From a checkpoint of a small transformer trained on Wikipedia.
Size: width 64, 2 heads of 64.
Architecture: RMSNorm before each block, rotary positions, no biases in attention or MLP, untied embeddings, normalized queries and keys, some layers without positions, some layers without attention, local attention windows, paired heads, value residuals, hashed n-gram embeddings, a smear gate, an embedding shortcut, learned residual scales, skips across layers, capped logits.
Training: a variant of Muon for these matrices, 150M tokens, 10320 steps.
Each number is 128 + 24 x the weight over its row's rms, rounded and kept within 0 to 255. Layers, rows and columns count from 0. Numbers have three digits each. The size before them is the row's rms in percent of the matrix's.

# layer 3 attention value, 128x64, rms 0.307, rows 0-127, columns 0-63
106:158139142133120166130136165140144079098109156154119157091143152146113130139138115136092128154122160147105136096134129122139095179126145165177131148114108096123153072116139149149179135135126147
112:157146148134168122147138079112119126133111163157154163139133079101114095121130103135146130156130120118089113102100127113147151114128109131103136192091108112173166143144119132139181131130119158
108:122159146151132147133119144109180119110149121129106122095129151134143134111110146060104089113132104106070129107127121140100159114135164136130143141137118139126087088098128153146109199118121145
086:095131139151089139148119149132129158140154084129106095096172115113122117103091173140117087165150177142125131129134144126185156178098144140120134157128136115098094115135121130147123148132130158
097:130145156135121146141079115188151142151140113096120160131177145117139138110114114123135139114165087121150128114130124101151110115158073133153121127177095146123119166128152097123090128122102172
071:116139114161146162163164122119088189140154122114121151180150107130105145137159131079140120122083138138129164134086166108129140147120119101121092132143134119145175154119115126158127117116126162
099:130146122100107146125133085151106097174109160095135149102142112133108142127133110129148114173146152111108158143153152167152141134127163146170142144130110097143156134119151086200112102138145121
103:144092121140126096098136109139101123126136110147124153128157120106160144141118107191113110142162174132086111150171128103127119180135126091117152135118131086140134149109114155176122132158173134
085:120133099124139132171119099128127143128147153113141135163152132133115118153108159199135155141070179134111165097108117131155098099134111130137163129130079164144148135152141153146110131115165136
089:149126162155119118147159149150146130109159097140119131074170103140162121113115195095080134151121143115106127092113171129164125176116145106130154162138139122115169140117122118128135138145133146
106:136153082114105059142113156119100133160129138123153133143113146147166118113104165113126099127115126105141118193137122100118155129136146154159164142127119127131132144158107161127113123139193161
104:151117121133107135125129152119163131197105149149153087176089143101130147131161137113112110144113125109158126152116129120101125089118161173141133131134121094131183098103079119101137139134135150
087:119122103172080127081148109138098106118152131131111101133122110141160107200137165166130115114124142136135097149128145117151084150127133133135168119141116142113121148100138114140105137097194140
093:174149168086140101127100146109127082112120097110101127125133135141138132131144111137094098136176140157083097120121091120194153145110124137168126146126111121103110113129103105117139121076132126
103:144110100140105139123133128109123139084131129120141114115163111137158083120130085166149095074125088169146123112139120114136155112129084132129158170170115160120154124122122100114094164116117086
100:121137110138111111137149103139149176148196142175102124102154112142126114119130177105119146114138111128135095088109149090084125089157130144130126163131082134112109081156117155118131117132124121
098:116136114157134078150138117113140125121123144149133126110179123119081131141130100148144105147158108124108109153184118179133115137106149114110103120106149125167134093136159151171097070154132142
098:126132110157143127165138129150066186152113115165128165194126115141070153129146129108121094111109104131128155117120116151109147110158149130139148134126154116110159139138167125124133119109173122
082:102141134150093162153125117121151129117132074126132129166120156146155152174110147106111097136154129100131124149130150160155146134060145102131130149130136159090154115124099113097083155094109133
087:135140148141137148163138074145135094160152122049097144140131121105113137132138129137125123155121107084162093135125143167149135094150136165122126143147085168160153126118154089139133148129134130
097:126107101089110124110100163104152117124117138166139106079128116114107163089138165133111150104138120132119175133114146140114123123124100140144128130124127074122068125129112095150133092119193153
115:098094087108110177069149144109126138118162156114139103162114123127130177168141163135116145149133136149157144147103141142135094122082123121075104108147144156141105123114140147103150145128110131
095:099119162119126134111158144115105154142102097077168134079106173130145096086106099145134128114149129115089085132155128123123137149130160110125145134089167101163112144128165138136099146131152113
086:142137132150124178076154119133118112130124137126139111125109124107143141125132186138094165134127161171120156135100101130162130158113125182179147145132115157141142159092126127177130140172124129
088:106143144153137138099112112111150108144161121109152112096086090114179112126078130124120101164170108130117151137153102082112123183111114157124146138119138110078132128150146106090112146129129148
089:146137157112151158130132130118156120130101141100106090148108094091107112104135084157156135111126144179093127175178107098120110151121152164143165139110120120125103124126119100133102182121111134
119:154095119169119099174173106085142122145095105115141109115123120149146087143140106137120157119109168129137127136086101157116136103132141082111090132104149164102152103115105136131110100132109088
096:139124105113111080058124149188128146166152120136088130111148119154141123092095128140124142129128097114157111131128128098101128163182143120126138095138112111080099154130119159138114116143141131
096:103135138124107100131149131123164185147122147143113104118138143124104122170142065130153138105140085135133099104136122139113167073132145161112079130118112107159152122120132081145117136100103156
095:163137142104173110076105128115151121126065129108132117117086105104144152121132097113112152096146120115093167147120109159081152156137121164133121125142105126133141096133088124083123124152112105
087:158176136148120088189121121124145149098132122127160096181103112168093124133136127146143108123092068126091133111121118124136120128132150114105116134124132135107103124171166128084138152140161129
091:092155112146148117136141110133138193116155131096141103107188125121152105126125103137148135090136107141124181113174126102129104101155155134129135145131125135143088161146160102122099149166139153
109:180111129110132106120156121138122146085106115178131113122100115160140121129125147165129102149088176165114119163118111084164131112088130086137142136116152153110137159091125116118119149125110086
087:100094129145126133120131079103120147159112122192123089154150074132148126154141142153107175109160130156149102104121142113097098130118098137099105103105131105093096135132089123117121139154129121
104:132102142120119098107105169140114082129152103172116111124120107082158149127125145145114160155153123138141093130165161060143123129121128152103143144087140133123151127120135136120198145117145149
100:131139114115102162115113107115114165130112119118158197144120137125137127145135137181126127122129113148152150164108125083161111131072133082135091164108113156121144147084125132091115165125107136
084:135085140117077137146143121132118130177129135101148130115157170120111141113127131123092122138140178100139170112105113122120089148157160098134116178127135073134104127125129112124179088147138136
106:109119104138147160123135102106101110154168108136187190086161189112132124165123116116133122121143145109130146120094128121099108142111138089143111131093139109142131143134153155099124104122132083
096:129137138127137089114159169101088157182095126141139079090107100114136116118106142113129150122145144121098152149123155081145172105139127151126119100108115137137176131174125128120161115146145098
096:133131105137107133088104145156104147195148089082107155159151148144107112094154115082111128152138144120106124107098145132126158116171164152151144107130146124131171122110156139125161114108136110
097:142126124121105090103102133114123130100071128096111159092177113178095117065122132085120101128138109143141129161137116133147116140137101133132134124150150100136124129127136140077158098151166108
098:140126150105153134120147084142131141155129130155140122136131105178162162119118125076142118143153183121135134160082136107124151077119148153173142090120120138128135157123107069161125139119112130
082:113118118156150125111104137100097136139157153178141155136052134102115159144153106119154130120134087141129194120138143103112164131124122116142140128132129102114129105140161128104129171175100120
101:130096143147136168131154125136125129136147134122070136173184136133144136122146134125102112147142105153186125116114099131141126119133130158139116144144147175075123132129127089130161142056111134
107:144171145118161141116125126091158163130085115133171137108125158139084120122135111133141125166117153152118126156128120082131080144106165127114132140080117090136151132123121159090130166120079125
091:133154137123136077125141139122101119081152152114129108089129138129139146142138202092098087114150114083135107159114131153111107126151162138137140120112136167125093095145129146113140126090163157
091:093139140119115095147146140120123170110131114107106125132125095119173114131116097115109157078113137117095091104167163135106133151144139106090135129124135098127162122129054151125104091138095148
094:128125117104104145156093132130095128147101100127090105199101096179169084170104120153100120136110124114116100140119137142149135148129127081148103129117123133104152139127082113120129115103152138
100:116141104087120154142128146126149152127114189107151099070147110161137121106134106080154127126122151126127134170152159098134094125123145161155147129152133077171125122145124106142137089159133130
087:163167125140113125104082133147132106104159099123123132119155099158133086170120138128152089173151133112120161076139143127132091088132114119144140115179117120123157143155099134140134136085145102
096:114084104112105132113103140137103130100153194129131126106138066157156107130114122150111150131163115152172149108133135133143153138124100106166123168135100105145102161126143081151123128164120136
109:116155144151141142150138148117126114145151169093094126138128128118112095109149106093139188135148145104103143070159174096137148120141073118143088141132116126137145118132105139172139120150089122
100:130175110089122155113120113101141151134087137096110100178173108163118094151132077135169133102117098147112113140138140145121129107114144133083128142092130154135149166126118148110150126085144116
129:126117147154160130115118105145131141114174163134103129125152105088132097142136114140140118148133126134099065102153132108166114124142155159123184160114122120151147090166184137143161134096122146
115:115156133138114081157116162128119150140132091077148105136152166136080097102100095148122125159173121157140116106143066126144136136135126142123117143150123121106097124184117162115150135131119143
103:143103098122106142105134113090166093114111167133106164130137113126115145116146125081118175148133149133090138166120136121087115097091110158121127146141100134176160115113109155156180114131150121
106:107099111127133082106096167141118110107123162148150116101090127103132089152096113136159136088139128117146135142134094152096117088133134086107129145126144148110093113125130134080127148060111132
093:132124110098100133128121125157138122137162088083120104147162170132156124155161099145093126148156150143121099111123076136169106144138113092114103178159108139133104153106097140106113115132102158
091:112131095166120140118127127142092127159126120141130138135093090155097132127136121085133099093112133138111117131149173108078148193128107134109144109118137126077138109183134153141094107088124127
087:124124098151100097138137070130154109144145129091151150154129091149125171104146128137147155108084108138149136117156168125129115099139141110116163102086121150135083124145141105119125093161159165
113:076134145109152143174112099147086140125132118148173109122133095149143153141136121146109140142145133101117130123109130163174143125098171162158090127120090139138065124150132077135123143131129142
099:164146114136116116085123141155184125128142132116121100103085141121111130122106127079131170150164111153095105112136105136115150091113115166134156113150085132118118111146123130132114153111054124
107:138142104099140133122060104128132136105155110099139168155119160133076118120123137176151097159107130166114165114122104162130076130153110106126146149151137144129110129133160112140102124091154138
126:113118132126122114174155110102133080138122122170110082135157185146112162143113147179132135162126138095171120105121117139169133137132124165148113106122090142111109107155118133152140091155153124
101:149125186131098094111118137136135097109085099137149135114130122123152122095142106127116152129157137133147127112165178119132161135113135135093157121089188119126096156125136092127129134187092139
108:122144175170140160127132139112120161098086085110120104147069131119120184127140100194138138136124130138106129109120094142134145150132121135155130113178140123119146163153123167152111141130134119
102:094104124119120140151110143148113123162164144097122086160127146133127152165150158102126135101131132112134120093087083089123139129146163182153126118125121121117144157110075143072103131156125139
086:103120128084085125098101109150138133143136128126092108082146078098091112153105154153098123133098087151132109182104122125149122114143121089070112100106138113110136143134142146147125137108127140
097:179097124082120123121097132151076124123112120113118139132136136113144139123107148177150133113120153095127117083097142119147147103123107082086120116148108155168135103105136125110139150101065141
086:138146088125127185159114130147146135115179089110122081146115111118128117146157092107145105141167095153136122130136111103109130166134105115136108108159143121113110167173131113100126177161107128
110:113095106088155122128105070147162108112142166142120137103183153138103100117119110102184171148143131152113144110140123146118103114163127136118134121109154127095149105163110152109120104148123097
102:122146088137158149135115126130132096120093113099129148152166113148095167123127116112097109123148138109155144125153100127129175143156118191166131083130155148125103119133086104150125074124108111
098:148123117177107160172129136111073111172134139097153116141093137128132127128085145133125147147155076114153133092135139102099108128166120096129120129171135127114165131113084152117154112098127143
112:134095095077106129169123171137080127164124137117142146185138155130123126156145144163111159124134123072130133097129122129110138136110159129123161106126148145150126162115090143164138093157108131
096:093157129149146097116162163104106160159133125129154153116095151145139110106128144156146137126101104128142152114121147110148105147174151127142089117109165196098152126088113111138079124129147142
098:111155129180167122070132124142145172078156147117161165169085140114134106157136119120152109126141138133148128170113159105155150097125110101119122154113100117127133123140140140097148135087146131
103:143111115119082146183171118112085123133134096134081119161131137113150158169114129138135121111085139165145147125141158129121107090168129122145127081146131121146115140130078134111137131139142077
107:117152156112109135164162159121124136124093156106114119136128083105170097142143110121121134081121134143127159114103123088145114130153089173072151104174135134118129135157114108169147100143105118
099:140140136128113144134154146146133139133133147099127135121118140133140161162102131127091123156155154151199126095095147175151131104122116117114076082108123075134113075144125121150132092159112125
098:125150204151118180122121154148131144143113156170131140162107174135111143145104114129112127088114085109159139102103154141146171141083131139137117163115137149139125125096118121133130165108133139
090:111177156131144104152154115137105111189106141120102158135117092110133112065139158073131145135126098166111137114153110136111124138160117115145082117143136128154112148121118144100113112166104138
100:143124124100153105113138144116156128136100152126119092103148085109125107165100131110179167108156117145126124120115141130120114177131099112095158094098116104105121136116140161163144136115192087
098:180123134111095145152129150118140085104118144168120107095116164126099113117100100170144173152124150119157145144088167125117123140138092114124191177122150120147118138098127104135119128144129135
092:117153122080150142162131089136128138093117133119098125130155103133143103140116133149135131179146119149138076107124131167084124124140117079157093115139172110134154087121183130141114122159130151
090:146149083127099083124100126135135139123146130160137090104120116142139153123149114156118122160094122114154134144134096161110095131152158125148129097120117078127129127145105151128128040106163103
111:122113125142152134073140100104154144112109094085126090172125149073157131136121156167123114104097121102110132123128125104067120118124143182127106168124112130142117133110116109128137133118164164
104:117161134171097116115143107125138117133101138127143121090172082133142147135119122114116117129183101142124127102161157158120151137142115165136139100116096125134116047172147136132160148146114103
114:142103133142173087142145105116086128162144160082146118158151110144111140090140130109131155125109151162123123133137138142132090190114154102183096135103126128107134115134157094126118139164131153
083:126149167177140123074126140096182155163111107134132081116124128132149119151169141139130165131105101112108099150128139145141122121095107126117130117115111143145169122125188103132097130094100148
120:152098145112136104082137113110102159138134115120114137144118178152125172129132136138149106113094147092088163103116154133107122155087147065110111135111098148117128180131131132117100124091151149
099:129127132094143106072128099084137144125152105137090121104100151139099144097118155134087116130103144141122111083144121122145137134105086189151162115128151183126147130095136133143110136157104123
108:157119118091084139178123120112104103134145117142124125165085115113137108082161138136108153122143147117155096134136145118120124132119125116169151113188152117193108156134119095155124114112094142
123:145132113140122113148105142139138113102094142157132145163104102125130106113108124164083100134120147155128129125110117133170150083099138164053185131117084110118120118142118108100121129172138115
111:131100112131061163147157106139112095147137128157131133146212129128115112145146130167129142132109160087089151134113096148124127138121116086142113136083164129144108140118134134124135119137140169
107:126148106150163113148107104122104105140132135140146143110143051066127101110119158113104117137139124130121189146160143135136146149153087099145105130138132154117132113164133149169118153133161105
103:131161148103127140171143126128104121107086113113094112162085109124128104155144140132105133113064100120129119127096135138113116168180123120115147088108153130127158171120130103125166089146162122
099:115141126136174124091109097138117132164129117097147141130143087119148123184140104154109155114093180151127141107142083170184125112104120137101130143118108129131112149165148144122138167160134123
096:136133128032142165125138136158128104121152111157086134147131107140116106140161124130141153104114175096111103143136123161119118129131112104121118140143175116122096178091126132142154116135102113
089:153153147124139100131101128100114100065110109137136158152096149159112129109118150116106122170115092153132130112118149122105132086167144091096156096141162135121152156105149111111171150113112094
115:135129149125155118133151185111106124122135097130168120145103129138131144128107123086133116110132140081069111132108114073175154121131126129143111150143132088143142156143093097093145142106110179
098:118137167112164139084125092124150133102160126131155134104135172133146122110137122163154092140117141101111091099115162132126104176119097076086134127169130113127156149132109117170125112097114145
108:099121146105130137125143178139083134110149147141113166156107165137157108139121157124101125140138152163155114141122152130171135099101127100108143152157109127164157120148135066147170113113102164
102:144101131139127151145160163108122141135109124127186079146154130124174099143180137137109112131110165149104148116096139111136079176091161113134134170147092118119113123114109098132133130110145124
126:102098126168163111114093159134158119114158185162110127106152106125109138145113110107174123120123121137108126164120135083144130129096144154114141145109144150108150130157136171084174169132130137
111:165144139139140085131135135131131132084150089116156120153199160139144114097130134145151148122132122113139153116105112105096128135140114160106103103115136170131168123159150101094143123139133060
099:129088074093084140114142101138137129129171105105120176146087100130095138125142083158114104149143131143129087189138161114103126142117140107158138113143124102110106131123120127115098109102142128
077:119114120126119093092122106108158131096119070130116151075109111131113136108111136091111126123145098136120085136128176108096155092148115122134089154139145102109159105106157111170108086110136140
091:096144125155138141120113120152137141157130150149133101151117131161173118150156157128136136140142133127083066124117122169128120120156178139140158131113097124129194128136116158138110092151127183
093:095120152111152147125106133120125083163103176136096179096152121130147137097095137122107164130134138120174120159139161136127107116121104096117144154185154137163124129101129128176122123154117150
082:123118115148112120105155147099122124141108077130098131072127106099080139134112140182130091103135121144173133111121147115182103161138145125169103113123127147094145070115144111132138127130125132
095:126098152133137175144167121120152166122113130131134110120076125142095146139152073092162092107129127088121137129167144131129111132131086147154127169151119145160096135118136120132099148080159136
097:129129135144117117145114107163147161191123090139117122105112111131163123124106125116128128178144113116138117090173122138115130127177130085136139092068156128115146090117125120092092100115137099
096:179093123098125116136169121143130113185158143113130113150131128137184138155112147108147149111141145124090146096142137183111153137121120100143153127113114143070082130147123144114097104124114142
090:124116132103144129162156129139140099134175110145158169157118161114066101144114165123135105144123153150113154108091114152147144115100146111151164162157121166111099163111090137135107148151145126
108:126126115083105136177079120115138096119089132152091126157114117100108107115130137137089159138157112083170142157120122134101122074142092119137144142163122120163127108120096111115099097128149118
105:121071096106131116112149126127154164077139157094135123119110122115116106099087105137145145104147145105143170189115078123130136126125105149130109120132138167115131071131102134138140091135135142
113:100096079184133130083134106123131079121108149099117099122142138145100116133129108146165130116107170125126076121126085134109112176133138111150142138132125131134158132118123145100191124157129120
104:112136122156148109132147132115143117097114132122118096102087094094118120122113158119103066167119142140151116166156133124116134112096152107135153094129124126169105135139094164127190127178105124
114:126160100117126116156091090141119072102120124148107131070130142145134151123128145137099175134136143118131149132199120161108123103075115105140153119123099140144078140131140119138107120123151107
100:135095122137112094105136142086075093136109103087179083142120154129121136142150150133119130114155134098149143100126107152108126176155146099150129114133085101162146143123123095122107156119153157
096:139122114073129136122166128118110122124137107053082144122079139077127125106124141113104128144147111142156101109117097124129131096127123173137123129125184134134107127101132103123120077096126108
097:122102163111127129112102122131149119111131140071105180114147143151093140094139067157171133151133110156115107088137140128133153132104145095126137157095143123130157135103152129081119166137127157
099:146075123110131162123110143177127130182112124124118133112109124138114163125119121174153103137106111146176088140122140118109143097102168069125123102148121110135152141131171123113119143116101172
088:153119132156120080110129153120152134156103118116117098126119115119146081113189123148150128147094117182114098122153183124147129136128169136134110105147125135132185116112118109114110128142095174
090:098139187130163131124119165111113098103129123135116103121133158124129142147077164157139186164161140141161109130117110131147125174133120132150157157111155112150154154083120125133118116135172127
108:101125123130113133123125144119136128128150139120110131158102170080119101123139123115092115123142153199101138101105111172171148077143112145161098161111138105128135139156130137133114108173126076
121:117116132171127078116117131108137104099102127146103084127104155163126110159154173093123149151136118118148123149109114159130155065135150130135136159153127202146134120128138114118119148145119099
095:110147143112119078143127100143112108120150156134078174117133090159107119115134151126156115138093086110113101107142132124106118148143136129111097088095154157120133122154158121115129107108102201